python train.py --n_layer=9 --d_model=512 --n_head=8 --n_kv_head=2 --head_dim=64 --d_mlp=1344 --vocab_size=32768 --activation="swiglu" --norm="rmsnorm" --norm_place="pre" --norm_eps=1e-06 --positions="rope" --rope_base=10000.0 --rope_fraction=1.0 --qk_norm=false --attn_scale=0.125 --bias="none" --tie_embeddings=true --parallel_block=false --init="normal" --init_std_qkv=0.0144 --init_std_o=0.00339 --init_std_up=0.0144 --init_std_down=0.00339 --optimizer="soap_variant" --lr=0.004 --beta1=0.95 --beta2=0.98 --weight_decay=0.031 --lr_head=0.00522 --grad_clip=1.0 --warmup_steps=200 --schedule="wsd" --decay_fraction=0.595 --decay_shape="linear" --final_lr_fraction=0.0 --batch_tokens=[131072, 262144, 393216] --seq_len=1024 --doc_mask=true --z_loss=1e-05 --train_tokens=1401000000 --steps=5511 --dataset="wikipedia_en"
Each number is 500 + 25 x the weight over its row's rms, rounded and kept within 0 to 999. Layers, rows and columns count from 0. Numbers have three digits each. The size before them is the row's rms in percent of the matrix's.

# down: layer 2 MLP down (transposed), 1344x512, rms 0.174, rows 376-410, columns 256-383
# gate: layer 2 MLP gate, 1344x512, rms 0.185, rows 377-411, columns 256-383
# up: layer 2 MLP up, 1344x512, rms 0.185, rows 377-411, columns 256-383
down376 094:501486409489525498502498481498523500534518506528519514499510525448522528512523513494515528509506518481485499502505519510474558495496515543507499519461491523494505513503470509523547491494534501468507496519491451490487511535478477491513499486533559514502482567504488522493509481527487523513523483493471460486505487512482527493521538482485481477517491511531514514455510519500510469488481
gate377 107:491458489507511493495479499471504480509468503483460517516482499522501499521452542458511520504501504474488556548500455524476521503530519514475488424516472506466489506480510507541503465455508492480495493508529547511510499528513507534461513524519533476520502493531525513509517538540500530520549525513466515513532444530492512506477534539452508490471483522522488494497494490512472504480499
up377 099:486490498514507518493485505489503487514468503522511479518500492558565495465472455471481452508500566486509520512505505552536552489463532496508483505490508466499527512464503506523494536508487507527463520474491535517483490527524483517462515496492500502512470507504492497454540502491455525495495516482489475469510466469457500501465504569483523514490488499506499527485496524534528437508485
down377 098:498523495482550513491516518549480542517509507482511466501524471506499473504480529480536522512518461511503521521495490540471506518477513496521508470509457548541509524456496475522527520505467542493472493525428482525455485561472501529472486538520478493480507525480500528477468519509534508498493486486483508492542499451493491522444522481472525520473501519516515518485480496512487515496532
gate378 104:526460489482494506558533487490482464507485487486520470464486450485471505512526507519489495517489467503492467485516507466487482529505506533458504506482500508484485487531512442501511477479468504531553468565484507519545490486505492498507527518543532482502446479504513509466525521521475535486523477474510545471522502522483527503525502497487511497498503475500451495546482517479528497509543
up378 100:486537491496525484493495486519499514490507494498549481491490468487513477517492510510504490494424515534515496513462501503476521491503496525484537464509514498542513523496518493506488529479534493492481520518538478543529486523515526510514520506500447482475509490510530477514553476497517491526476485529491525465497538485528514486526478454489502488489456504466463545483502468532513462494477
down378 102:510515526481501502509494511478515497466508449507487509491542468456524494512508508512499444502498542523446483490486499476528519494534515478535470499499506449549548447489501506520468463501474504467511489522501490475497473540504454489501501478489499510513511520474477488478508494517543522458492471502490519523528478502531538475543507476485488490502489563489501477485493452532521463497492
gate379 099:464512508510506473451507493532509533492495493502510527543494535523520527536478502544547486496490494449509483519499522500500497517461487526483502482474509491509492503508492521502534510515541433532534514510514513519479530448476519499500526500511496499497516534509496482506439540529531511507489478493524496494526478465464472498475519496525481479534562511507517504508500501487525514489534
up379 102:458503518508527494472497501495492516496473489484495502463508503445458516468513510488497468479483536471494495526536503474494498488472462485514478482485522498438501525543566560444519497473513472515497515482469468530509483493476532468521513505500538456499487500512531462510484482511508527493508498554527538525478523499492546470452547504532451488494486492454473508501514544483443472497474
down379 099:476493462515498476480490483530503533478461467460511488457451529516507493541466527539466489503516462480494566516484499516483511484452509501500504468465520528495476520580470541450475505517470509503573509474482544530504490484462500549515490518503537463517513499479507470505491531527469484478529521515537471497498549505527489514486529535492479488481537524459478499516506497476462495453500
gate380 103:487552499493449501481524492464535486475510506450481473514483527529462469501529502488499510519469512462476496478512508489465478564484498506500511482544494514466515469514492502477473481483503513499503485480527526494488492473531489513498482519516511516529510427496526494499522520556480492442519495535532512500469477494490467457539474460498509498504517501496516539504497544476534512460529
up380 109:492506493528529525473491468505486436496524488468491484465517526475476516478474498474488533518517488493496499511515479497485495503515532531501500497508483502529430515514487508509491494505483513510466500514501472516519471522504495513514464498513517471519447457509534509547494493505570507500559517467461515470490514491476487542541505492498507514468487483512500483522459510518493498473496
down380 100:475468536519528474474509506493453478463537522480513507525476484511524495491522514501498532477494478512501513513513517498512476452488492537538449488480528516526492492500451502487485511518449482500477505510506485507468464509521427495492489491541521515523469460494505511465485471508500527536509476512497543486511536523467529541501516497502514473442528542511523509480510491455512488471497
gate381 095:510503484463522500478512462484481486489532501456462519513515512513500485518503542499496510461522527507485462488496509531514557495535509492515519495531500512522478505486487481526524458472483509515527499473475490517551425501478489470514512483487502520499506448511439508477470517503487503525521505461478469492484466525482458494537450515491497484467490491533514511497511524490515539557488
up381 098:487507497459471491483516474460502510509539529505480468520488499466470506497478496487522490499493460473483506496494491512498493502498556473528536500483514538518512512455511528519487443526517532532512556508492539484509489510504421500506456471504501527492519419514459525510527490479496482504504470469478507506519516534501491518480494515484492500480497511512482537508490487494493536486493
down381 108:513496513492543477462502483445469485479476497491497493503461525477475437496550472497522476499506487493512494453517486521513443489520522475531459486474456469491488456472482485493483487485471456536532526501491466505485516505512481506488483479475518503492466464509500530490476516525477537482509499524507493466489519463566536446487476498509490507486535523468447500452520481514489454508448
gate382 098:485535499460500507485481492539511480440482487501509522501480492501513491522514511491489496471512538483481540483517466488468480519454521486488487514488474523507485552515493507486479503504508497561493497482491566515560509479509480489464486495504469479532511488514493523526541507511505506494529517524490491528516468516520453514511497489553485501482505440488503505500497526560499487450515
up382 097:455488514514508535527499463510515489496484536506529492474473500469507471530496499519494519515498475482457484480487543493523507528518504518512503532444544496506506526517523512495499519501543529467530490477460495484494484528468484506491496501529468484494473536528505524504484533530480486505504521526520518472481488542488508493487482474524489472481496488491520513488514508591553502550516
down382 097:457490500532513495505561511509515513505507571517469502517483510496512503552478453483516548450464516510565515510525472501474518469491520482472476530454538508486561510470535532493500469488447475527577536493453505534514501530530497505462476532509536520495537475504479496566511503495504482514490518475550516474488457514544493457522491507504517488527492559515537520462503516539500452482510
gate383 097:510468504548539509517519491549525520501455479507499511496483529485492477502485484486513483504549461493548487480514496489483521445469496511523496462525495504487500470464520525526475514466468515494498511500522460499531527499495483446521516525466534518554542499505535537492492498466518530451504505508478545550497545504519508533500517548524504543494454478459489489498461491514482502546514
up383 098:470513522523508520548550522508484507500490513522498482518483486523509514475520508494513445503453509530470493479436534500529449507495467518499494489476499514505515473490483511504510520527518488515476476482473536513506528548467469496517497510500496520514489498475488533497506468543513511528491563561459484455479526457468533519542483516523512490473529509516504527484491537485522554464538
down383 104:480489487523537487481524483477475507490487483529532492524543506471526491538498481568494497492478514535508519474461462500503517502523503526471481518467458527470507504523524521516484502453506492529523451506521479566519500482517516465484472495499496484511466527525505492467503514447555500512499500504500502482475543489493520481519504534504558475469470506479542541515443545464538512472489
gate384 099:484511498487513467507491484560513511498515500483513517498489490504500526502472514497487498508511480476481471470519534539491485498490512531517468510501505528517532508555471522483478509514517498485506522531423491492473477520493496460519474497492508530474477519476501512520521548500522510519447525522503511524467531495495478490524520488500504463513505474525515524499495464514469519472497
up384 097:500484499485476503527494489472472487500457510495487471504475491490498472534498527518543526484471488496470459506494515567504511538458507469445514502487483463469502513480524474497556494500524492503499551542468510501480543558531494575520484530447465528493491492503467464500495482494461520477526478480493453512530529530457543515565496510493511506507510519480503493505522509528512471476553
down384 099:495486591501497462514527496492528514502450493499495515515520505522516492520495499483527496488519488472528486485510500540514539448495492465502474496502526510501471516506544503491521482542537458498474471497494498508490479524527513524483514487488467481529515477493505528502562517499481497493505543464492489467499519496539496540539487551500574500489513476513502529523458550489538494486572
gate385 101:469490509458532503474537491516519525487484515540455509495569442489509485485534547501467537469507507510494575529491496488530478486514497516487532498482464495509545500518511530496517508515477506504486490575477462483527530465508530487506488510505506460516531509482488542482489509469513498511507469471520441499504492501544483496508511521497492482497474472497527512508532508514509519491527
up385 098:499522495508510506497479509473503514486508516497563484476460486516516517531500498492490458498505470493515455489524497552506487462488477509496482494431520531508471486501514506451507507482527501467511478453500498473460511486451480556530502506525505541513483493529502481509533529501518511496480494490472529503509477497484535486502471457517507511466499526482494520529486509493503526542482
down385 103:491490494491591477515509528515484481443507535503462479496491483548464475525494500551488516458484479516496498509501469479472503481510494513544489491531491454481552525502523481485504500513532468515557490484521488472508503506491483503505499465489468510484489507506481541534502524466540484495507517489537477535482459555539510499508462452539509475503476476516487538463511535478531480529488
gate386 100:513464507498479466525510442512487555483517471482488465522519512510483484504465477524503537503474506498470475467470465460496513509506532505532494506468490487487534539519491527512539517492520469469518544537555550509505497481501529521465500515477515508494452550533497468473511507512487492477489465501514486479511534502507491490543528490504569503496486509526504540496494478519474496485555
up386 104:477485492523479511486494516504490494432510513511536490470473523558539491578465502492496493510472494518505478508493487514528498518516490561513480491492486528526484466486447496509472476470455495491505508507434461527516507460444528510503490445559523495478534506469453495474524510477517451481471480457504530483463524521487480523534530545509474469500479445515513493471511531506489520501469
down386 096:461494656477529504468517455525476481529472493517530455487486520526540498496500517517508483502486533511528507526487488527523498507517504503492485548464478463511527487511474470512526478495477483444479529558497490518487492515543502522520476509476518455490484503480513484500495524485519511451497475501495513494482533481494486518538491513493549449496507510510491512453502508490500500460525
gate387 095:486531507463515528483463530506498473500502526511518450516502492496518486491509472467544501529515500539472504514515517489518518495478513519476492476482524536471562491482515498482461527484524467505486493517556449479478497498493471525544529493519519471516492531485500465485466484514509505501491536510493421511515526477547499535496507484449513491490501527489475535505453489481509485470485
up387 095:488522513517495496522507484531506480491504513526503494482464533540437473485545450474474525509485541557513512481482491501471475481551521477493478497505459512536485487500489499467472520521532506521470559506452525492524534524517484509551490500453494485555533491500506498489530511479458521456494460537517509513532471476499515451531449469508520496527502488495525487478558505519493506482508
down387 102:483500565463496491518514463512487513459470527513501536488486474544488450494417488508519491509462517509556484511517476505517495508430509515537547492487508467499470516498477540511490517461530519534535486514445512467489517468509504482493477503468460544500504459461539545536540496537484522469546493497509532507499487473501481486505505491533497509482496465504510522518542501537514498454475
gate388 099:518470498552482465537486498465518531462471461495490520464504487481506554458538483488520523482464498476530515471522478525496498517513539475522465459538484511515533475516511520504488454497511530517486479557499516537515497443521487533524532500492546492514523476437477534509466510474522513510503490488509546456525471494491559532471527484520514499504521485463507503481454504509506482498527
up388 099:488487523498483511525499476500534467507528512484555472534523538552503507522523479554498512498507492527492491529493492510520534465487492496487500509497490528470447499471502484523517526530543486468491476486459519471490500550520516488495523480531479510463514539483553448533499513491506513509481456543491528504479526512503470502506486451526513498479440493487541481465517471464477498504466
down388 101:485471553441524524509501537540545499508499510511490516503481447529511500501500520516504525508477489482484491514525533523503509494453490514510488525487483497510461509418486513507522485499506478505478537533515480498529506510468521460514503486527521504483519467529501494534476512523506485485508514499497514444482534461465491495486487519520522475521516558540525446475495476500557483473463
gate389 096:460508507471533555531481509518498495533489519472502528527522499490553448533485517496550520533535491514501516526490543489486485503500490532519482513448478479493533493472492498488526493526486504527507507474504510472525512544497467490478475493528572488504475489490472455488523518501499521516511548501481491522468484463500465485509491474486558501478491510504459541527503495474527526473493
up389 104:514435503533494495480502431497503540495514506463522460510520511525508516506494516541499533490493480460510480545503459507495510479527482502508528443472519527502475511523520534503520480463495480475548500513489485513507513498518455479486523485527479497508507467467505527490470483502535521499525502518527471492527538537498499526513493495528517511495495494491512521465455517517517534501494
down389 104:512482497476511468459507491499495455502476474520511482443476503509526500561489495526500488505496492505488543497513483498488555518496484513516477469483513525531451522474500483507499473478489485480494467501478490521494518492495522491493493525501528465495497511542533513460498468457525498526507529529465470465513502512534465505491461502481512489522507534477557536479510440498494514453497
gate390 101:521537511450493496460479529471539497497493502501480540444476505503512533507502521524508495491468517477503485535483441447526521484468527491499476463478523469557505488530492462468480511495512455486524485493491489480489510523525514476492503500473497507471474469489477513505501491529498473491488487537496515513545513506511475428480495488480512469477479501494545515520455516519529527510538
up390 104:536525484553478507485451527522529519513494534528489514475503502520501437482490477496514530519552468512497509441500492521492524461509497525468525476505488495469522500524481491500468542478510498506513487547572527494457511527506523493529488498502502468475501474516496486467502515521505470487520511478492549482535494498465557535527512496496470483519491520482495543515491493529530491498525
down390 097:504570519525475513540473492498558481528520518519492468494527525504505504486535494485511533473513526509478510486554489539515548497489526472485495493484500555502441508497502493496481545532495505510516487492491513471507523487484499481542494507483479532504508512510479530516496537524472506497461542475493510499537495514509532509503517476471513515523538450501473504504485517496488510513483
gate391 097:515498513534495517521500523519497524486513488490507499473497548514527488466494491461482492514488521506498469500463501520481504488534516516496507513478509515469454538499550523560486481485478489475552495515458495469535495495492471505494482499508510485531489487502492486466477498471486476508522522527529496490552503533492484536524538500512481523513514511493524500489499526483477507537570
up391 104:528464512504533472517475520515536474500510497529544502464482498518507483487484517491499474477504454544450518486512498519516494479506500535513493436496514478493516509528506509480473520494528476455520544486472507454504516464464499533509467548497471485482550511494519483496473459470507478530450476491454536503530463451509552527544504428525455509491475485498485504534497494516498477503494
down391 100:496522482490482486520496520495496496551464500482496469493498485493472507514517505508496520510538494476482509513420456506497494455487492513507543478514508508452559494541469502517498504502482508468469468492498485536450526525538518528491512471521534552484533453488458530492490474448509497487471487482460497482484495524529497517517480481453472506482547528543511471513506480523477532489514
gate392 097:456475487519546507482539510552521515495523493516537513535512514539471541542503433481481465483536495500437479494501449494502537483522482511499456526471508503503505436513467518479488532454510504508489487510469473517530489528497508458491589474492496464495499454461490476515509514514505458528486513439532545482534511497538518488487514473503504526481507484458531515493431498504506464526511
up392 101:516498513469447523519482499482495511489513476491524476491511480465503514484489482529496485479460548474481493494497485505506572498502499470550542532515524476506540529487499531529512474503493513476513507533540515472514510461556482500555510472477488540466497494521516489504473500534505484554492525492503477520481517511493548496523521537523432499510505493449458476504486502511484466476528
down392 095:472537522489511548489476547531483488509485511512493493474465461478500531495444502542496476509452526537490506485550497499442486538500497508527454506468490515530503484521484514493500513495472496489504513530543567479453516534487514478508463486489512511476524477472525463486495504528514480525479483501530521556472508535516484489502469527502489513567521460507514456491475480519452547460507
gate393 093:465536519516502473508527515492506507492521448472540490522478523500540496507472521483482523528520515489484488484464506430522494504522470481496517545462495493512499515480519531537524482533483536491478530524497493452471467521519456502514480514500539450489464502488460489508492513488464526544475479469470499498460496486476462535468538487491498498511505495496453512542506452511529480521474
up393 096:507542504510527492526479519534511526476516490480505511527495491536497509513509518515525510526518462509497480502479495428544515554531507473513510486508513514511483545488495487473454547514478492472473443541540476491473496477530468495523557466445486461482480475537468466427522494513477501484470468504502446500517545515550503505479510479480549450480491508441518483488529501566482466472508
down393 099:496565499489499538487490490548531511491492483473484534506505468510514515478511510448501546511578510522465452519455500472514547491513476526454541485528513530486515515521527511493517488506492484505530476468508520492521490489535473503530500495495493479509487475598506483473517494473509476522495479495516442527508518497510473483510509510519520491521541518451486494489509490534481520504465
gate394 093:534492485497446523441491503520506494480463499524495450472481489540482504502480521481517557514527513489488446454494473508494506490489487486500491521475530466503495528504482532515541531507520554492516532465498467539469512489512471523493507468509528501547460476488502478538510546459530499461501484491503491499519494508505528496493514484499454490467473485525540529480479478491492508497493
up394 093:532501492513498506530478521493479514460447534499499518506549506532514511523487524474456485517545488462487525513530476476493503497514536489482450493501495498486509556560517557504517517482522474498519488532510494548503490501464510489461464509492522506498472522474486521551507490463514522531520519483535484436479530458491489480517488482507522457467528502515515478486473531496489476429467
down394 097:459471483517505492491498477457490521494546470544523556538524514553502494496478564507502501492484534498485498516470522495505471503481469475464506500499497457559532466508526534495517533485480461483480484500488471482462457479510480526519500531513486504511479476481490481476513512511495483506531476557532517513484499507466467459500485556496498460512474520490464485531490494491478475491481
gate395 101:505490484525470439492457474478507488464464491470553460537471548478505477480494501477508550485518499509513478522507514504512547500533479436488518538516469429495503522492546472503517509495493467496553507487491513506474481459513502489509478514507517472496463520480524464476498476529512497455492524517491496526515521498514522509522463532503535504474518490414483446514492500508471456508550
up395 098:518500472452468473537520501508492483475481498513451486510460521534536520477535539497496489505496486521506488513484530524519518498492484440485529562522508470480507476499526474459504516507496459505542473543473482536493524473476526477509485516504517476509502529499507471481489516506480464473492514533547482523512516496495477492519496536501526483479457558470500452531464473513440530544517
down395 101:511527457467499484494555519469504510530536503483477492514478487535506516497505526524533490458485515483501516499481448485496474479502517498488518492481485481500488479453546447492481491500512466477515523515503463509456477474508466512523489501513505471526462499506529510506545484453473479502521523485501485507538489505512507521536486518498461477502477493516487477536506500532524548513541
gate396 112:484486502493514454490508453482513496478545476445479513503503501471500493509522501470447493500492491455509473477462473510482486531503470506528512499504452514488514516506494465488474523496509474481494500505467480486539469451501504461514451472512467517537494504465498473469543509464496532548497521531541449519497498455514516515481518502473479469520493508477509517501516464528512477542478
up396 108:502510495543490517465484505526482513491549497523530519495478500522506470508500456533499482538474488543498495520531502477499525475483514497519492491545531475507509500560480461493509493482501507508501491480520541455486506527469482454482511562461508493479498491510521502489459506468519480479470510496514445506495502480494440488495515495539510510445510508505542488505498523505468519512528
down396 097:504516530534514522540522510509476505543514542473485476455455471569522475497514522530473508480510495494509533496509484479471517493496535510546494475531516483495516495566498463477524515481476487490488537486481489493530505471484521461513460524500535489471527476477517500473457534522532488493481478562495509471484543510527498493473513521528514501538528516518480498470544479530504495484483
gate397 099:508499482503486446476542457453482528457555501530468505491503508525500497482522523509521545441498501516505495506518515500531525491486471498498476482454518535526509518524476484498509490521494481519494518503515559439479481479458481508505478521494512527525511491521470483490471513486476505481485478507522489449495515433553489502453481517466479506490502506494477468531523478510528487457497
up397 096:518476504526476504519442486584535452515484520493530493472467488484459434517463521480492473577457512452514503483469494526453488504505546467469524536561475541476479462475498465494499490526483525510488491505473500506525498553514526498488484502495501474484482523497512500500521520484503487552508512509507505526508473530464526495542509446533513519565524455494520493493489505476459508535500
down397 097:506503592511510469522463464514480504464521514500513542475509506504518487474476518492510520506513499463496493519505498495491447459520511523491498494547493517509489525467532497481509508521504513527485505523502497468504506488513500513482482504517506519494556506505468465496487511537514548470500523481522514468504502527465507523497547490531515533527488442451478468506486470443487496509535
gate398 103:487509487481480501546488517477514472453501505498517488501538498544546509530538492506496495519484506521536508454537498481506532493499475512490519520506561497487526519512499448501483510482507444485541511509467528523501469502517483462513506499524503458541459474530524493466451517511557483565477493512494530514554493522467563476522514521517451510516497534478501503483476495528493501516491
up398 105:528550479508540509494521478451522481536492465452517542498528529484474488513510473446543519493560473455480485527462512515531478517513519493488535514504484555542507495469452534518473506509498483524521505497543524468483485534479493493499502521493507544469532504509508539496509471471486504474484487491513455484489472449494515475503496504491500523545499484511438557508510485495470477473544
down398 091:506541565485498506516505487474498511521496490464509506479566475524510489504492503471531526490522504514480497483502497482502479557510516488486526536524504490514483453499491492495464495505498471523511465518518524534494520504521491487517494519499524499530449476503494541488442502532495533501516492504471467467536486520454526464477503479522461480536507506510486480539531513523483481553504
gate399 098:503541494496544432488527492511464532479486506508517545472548502535478469516475512505482445522466465449489468495514515510514503501511454550494492508487491499470502513548486482521476523526506458514481466537509510509520518522542505513531494520505520500512498502498504483534530519518508523525486510497506494496479548486523512547509536500537499510500489467472512464541537537534474520515469
up399 101:494502496495520442481480468491492537516519512519526490494495522501481491477511505553533525525472500493539508505507477525522480462501470489479478491500489449483506494491538489536482503492534509478462482533504480476533485481498502551508487504512486472512484459508482465532489496522497536495520484518484543513463466465501516495467508526535488501483495526521500474502470481480514518499545
down399 099:480527482503491471493472487473526489505518515524487494517477530513497461512519482497503486486465508485499510524519506524488534534503521532488500508506492459494495497496498496463547480507466491510456481468527534493514524492494460506536509540454480560559434505481526515497514513503480483543494525521508486470512538532515504504550519521515544450470533470466499477511495514526530504539481
gate400 095:480505507470491481502521506499522470460475509505504519475482523464480439482506473472515478517487481520534521490555526501486521457517497521509491480502494527478539482566491470492511487476485516497493514481499583472491508495484504490506531547495519500484510548495513522499525473488513487515513514493477515506444468481500437526491503504547512527525505555557457493512492490527530496465539
up400 094:503524538521497492497468475521529497497544501520498495524483497464509500496475541518448519462535511479476536505442493506499473488554498498490504515496485533518528517525530506495470559506483452480503514473509473525424532520523484511456486462460560497489476481516485467518505520501527540521454497513488516492517559466500556487512528491491508502504453477435532489483484519482517502497478
down400 102:497492512512485564485511491504484498504480466491529452420518511516475511481487491499487497488483488518495529521483550557504519523466538461483469521503467495505523477486476477517515477529503492503509511530531527511468459527538499522506455493486498542516522499521525496514547489511522475455527528494466504470497502480528476485496515496525529508527502513505460540514491504501508511506544
gate401 098:457482509471506487502519492473446502471480488520542504515474527463501488460549503506470525479497491461513502518498507498495454529537498493552483500528485522512537466492467495507460476518467494461493456484487520526486487537545524489492469472517463509509486494514465530532490502517501516472515493478525558488520524541474479486479528497500456462502531508532526484487521427534512499483555
up401 097:527526504473504455516532487491449479488517481471482458529489535534518540438534466483492534528543503476531456485499522499522530492499521461511481472482582507433444490496471489524486506475489483514486484550446532519524480536551462509511497466478504490492530530497519516485506504477474493451461493500487497502502543509522493543515457496502479494534480528482506540534503525467466478476510
down401 100:547535428445501484532513453536492495488552470477476491490500525474527521502495473514461537512555475506514527524499517503500479505556477497489521469458532571513495502515472473515481507484497510512468480512508519520566521515491464507499481496540516487501497539456478504506516509550484532447513494515503498485460553502529495469518458496496483501533495503515508530508451502532485485471483
gate402 098:545507521452482511491517515463475519543480460505470482544463531543457462496471517426493487520460501441506465492509481468493518496543562529507480535495473498527459471516498518467493527484493480527505482495483488533452547489483465451485479537501464528475526518502506448454467509475505498515509541479515463530492479469488485484521525471520501465507539453499517492533501504516519488514479
up402 102:483489506509488459520477520487473471511495486499484472509486485491506512490527485543462514499481494506528554535489563516516521540494470470502506511469545513468473497512494498552464470522470517483496512483514503516532524497516518461549505498508524517498520514531502494497494507509462488507465488496500549494529472475474514514511504531497468461530507539497484522511587497494515524508524
down402 104:514452485503550491513498484511465474544512535482501512497526499505483512501492497464517472535514454481501516527465543525489508506507579499486466518505501522513510518494477470496503547504512506492538518537539531525481522523515488481501494543481533537507530525526510468449510503475534471482513506423499494482497474519518481482501469481548512501495523532512521482514542490509469527498450
gate403 097:460517534502522478463513521495530444524490517533520540515553521529486525484494479505487494464529465530500446528498470490485499509500484508509482481546490516496519532538507498472507446484472476467451498492539546514489453460513496507496498457501504470517586482504486566511482490450504482519496490488493530536491503527451512499489536508475495500505514496477561507491491518492491481501538
up403 094:512491514533481513512491479543520458504513456484479511525493520505486505473480517530570499525473473538514511535456499492488466497484464520500517500531457509518514505489512481482528449492530472512475464534521552532497479495483526551506486477496512465523543527499503522513509518531437556519498484531475462519519514514481546489481490507488469534478552499524537483519507458429490470511525
down403 102:513523481446468485478556500501519487504522527515462501506496504492520515501507501515529486525443471530502473508488518475451484504545467487500503492517478506497504509502501473465472472480481521488522489475483506539497475507498498564453469484557508493529517491499498493485508540520500519510485486495488460509507512493524504536514559509496486499497536500506505523506481453446431467476512
gate404 097:536528497513424466460446535473517533485473479489512455478513509554531522509541556492503569487490523505489514484471493540507474483486481504485492503497528521505495488499485479536508499518481500509485433500481497522500533512521525512495467469513479532487522526496521487517465515478525490480506514528467533494496468535460551491497468516509474490518515492522474480506483486505505504532521
up404 100:526491493532547504515528489513461491511503513549474484529533502487493463530516498495512506520497534500489527537470533474506528487505546490434505501526478531480476470530510509505520499510535474474531539479529490553518509498550535506478487539482522498484466491531489455475509502493512453450512486473520486521549497495499507489560483454480466491465481498485475470471547503496517502457564
down404 102:476489508503536528517492530436471476504518508488515492539480516468482461487502502498529500548484519508481459464477521484485503504487496470509499444536518494528459442488520508488512495523547513503479547490525480491537514553461539490476443520487532515550497503543528477487535557508495485465502477494549505513499505495473528460498493528473515497505490461466488492484523510508462522498521
gate405 096:535477488494480483509521496520516473427488482498503529477520451522509470460489529478498480508530524516493486469484481490464527503504539474449492488521480508529488514493481487517531500503521520504482484526509516487525479547479456503537490488505504489495503469448479472508483517498524500477540509492519498532506445494507494506505466502522514568469517478472445486478493493523476519507550
up405 096:485522520481503501525498487512510449455476518498483534491488490492487485457482487481498486533520443528508473472504516511476503522561513486524510472506501506520506503480487474549481481503464518506446498526484513505528481491493462476555493474482544455546491487489533513507551477474502471513491519498524510470493449522489486491444466517478492525502511475479451440461518468505495502469507
down405 093:517512375490537443502491543458502469514427492506519473523508532489497501488516514488503516500508521480495451504514513536529497500488569488554499484474468501488477532510484500508501503489494493452547466482488502472504493500483538496525500483493461471457532530445523494508465500534479477492507446507525492533492481480476494476471530467496535509475428484483495494522515535549536467475476
gate406 101:558462488502468520499487506497537506525532498466514494485497486496523527536539502527560499479481513466492465487523485532496479471494512501477515507518521528522521554474489515499506515495547467511503518479523521509484502503487498495521505484522506475490468510510476448446510520500512476486491468487471496464494508525504492510527519494528491524480508506495524470453487483504511538470521
up406 101:538432507490503524544553529462484485490560552529490468482477533500488544483486516512503500464496478455511522496496533511483461485474496507496466536497493528460509506504470511503478457497519477528517555492534473496524489495486509525475483496506521504514466438569476524441537501517471539547481487513485506461501514486511516519517454461458488504508503497540513463522509497538487544455502
down406 100:473485497480464493462520500517480541523521514507567506431528468511502506531514526537481496485565518482475509543500477490476510512512538480506519523503542496506502459501468487480479539519485439490461488469504484533484485485492553489538530515526482464513511513484493481480517510495484489493520459544527467500472463490498522505521490494465513466494477516451508551514456509537462519491527
gate407 098:481506498504515499534478494539488485531474462486518507473497541516435480507503454446514476524522527511500508525463486478488499538478519468491494502471524478509524492496504476500444487522499497490506516469486504498535501487572542492525497501536547548485555541510512503514486489488525474515498494536509534526520496487487517510528470450507507506510498523488538482472486530486511475448541
up407 095:493468496526528527505533481568495487479494499482494500493446498500508531483482489488510532479483519542474528502554489511443520491444488508533521505458511536515524521523495484495513505515469443551492521492522511462513511478483514483490511495514513468449543486540463525443540509482490476456482516527477495478497498517460519496535522497524498556495499491528472459488519539514498540500514
down407 102:540467533508497502522503493541520491507501499550499530480511516444463453509534434487496488532510489514524507511489441522509471513501476490476470513501491518502517513489468461494518502522492503471492536475543492522505481518537484504535499527515503495478577490476500469472468515482524462490508539459478501476494514479563495537494488514539518472488506458525504465506513542499528498432496
gate408 100:519498492467469522487527517518523517476499508517488533478510505503512530494494514496512508517466477538549488475528522535455506508458464530503509525497528499477529456493530487544514509533503486514509490519472505495539508557521502535517518526508484490522530500543505523471452511495498469510457572515528476525511515521526536484444528498506546503506495484510515500471502464535494487500491
up408 097:529515497532487498501503503473526510511514485513505471494495497517533516487498496529535478497495452568525496506503482532484510455519521468497520498555479550473492479522565500521496449491483510513477535512499483506513501515566531471530514524523495529474498490471541510482524512474497525488459463498500457455528507504510486516511510476483535495500494533505513498487480459501539480502476
down408 101:542475469515479547483479547473531522532503488497505474516488481521511515519503529460469466447547492500479485479497500506510478436532525457445499472523503512522459518475501475528529495435468484528520478526512459521503480494459486510498446521446517540477494458480495495455479509494488477492483478466473517510459461460492479492548520508555483516517503511512519483474505498471509490497495
gate409 099:525490510521500480490491475484499541461525464463493492509453520516502498527500480462475486532523496523485467489496497470477466536457506488530509539503505479488490451524491500504527506475513515496496512514515510474523514479486502505497538501546510441471523473514513538512485515515482490519459504515475517502511521536488491506503504499497547496492497514515520510516550517493482541502464
up409 092:504525489505481501506500490481468501566511528515509480466514499517515499543473489452524506464528490485499517474482517519463475505473474519483491483520496526524489508472490504539540493491475519482514531514496474530482485509480471459449544471500526442538457488481478529494479494507559501530512476493542498499477511540514551526528454515478508534522486442510458499465495498501508502496558
down409 101:496518467508519514476498504543493476535486546497487474481497476449534498483491495537531449447514505519496496482520482486499473501472526506484458475532500544459510508493468535516518500485523554450473479505476469529494502547508482509533502491497487482511455487532474494488480519479470492535509484452489478461512478480562525513517492475551487475462495526520486485523504476529525479521504
gate410 099:507514502504484481546440479470514558505520562505487511483473509495493492462508488474472511496538502473527505538518479529477473488505492463504458470500511473480480473542461494520527533479526480472494532506528542498441498524493480460516495497509549523486461474465507453521521501499490516544498517469517461491515544447503499482478485467512523480489472519497454441460526466520511518526499
up410 093:417509484498502543481525532502486465509488490491502503489508519556475503492521499463494452560475470528493466503472499432537491458472492559515539473500508509482514490468533547465503531551531529506494500535522484510493500510495499496517503540522546497472482507483469493464503520502504516462577478522487472479473494531478498504525517506483549467484505478533513537478500512523475533501509
down410 102:480496499543454515443508560498502503484525550492509504502464456533468539500487499479487513475505449526492552481454461521501494474529504505498497446440505483504489460475497485536465483451526520538478528508474534502481490496493491489491501465492560506436469500547544472466490501465486492505526497511528493485470506447510496487559545468460524508536511479524522459512493500488505514543493
gate411 100:510488503503489475459482490526496519512516540562485511518475494479536468484487527503513501502508528512509530504500506513540486528456475471517525535563507519516508468535500507559509499501482541511458508536467466474482448448440454479479467477494565488493485510497491523507489505524499516495526458530516554450429496516469475499512474466555474512543534511512487528525492522463499526494509
up411 098:504505501472493542461497500477512504465507481482505499525470532524540529497483483535548498508552452514481469483474502515515507517481495498463501519480520535503536530460516483459491513481505509514516546495500530509526505541520508472470516497480436538504489513535499489485522514524436493503499510504513507490523523493491526499513507491518481541481490506521516470523431515454508510484480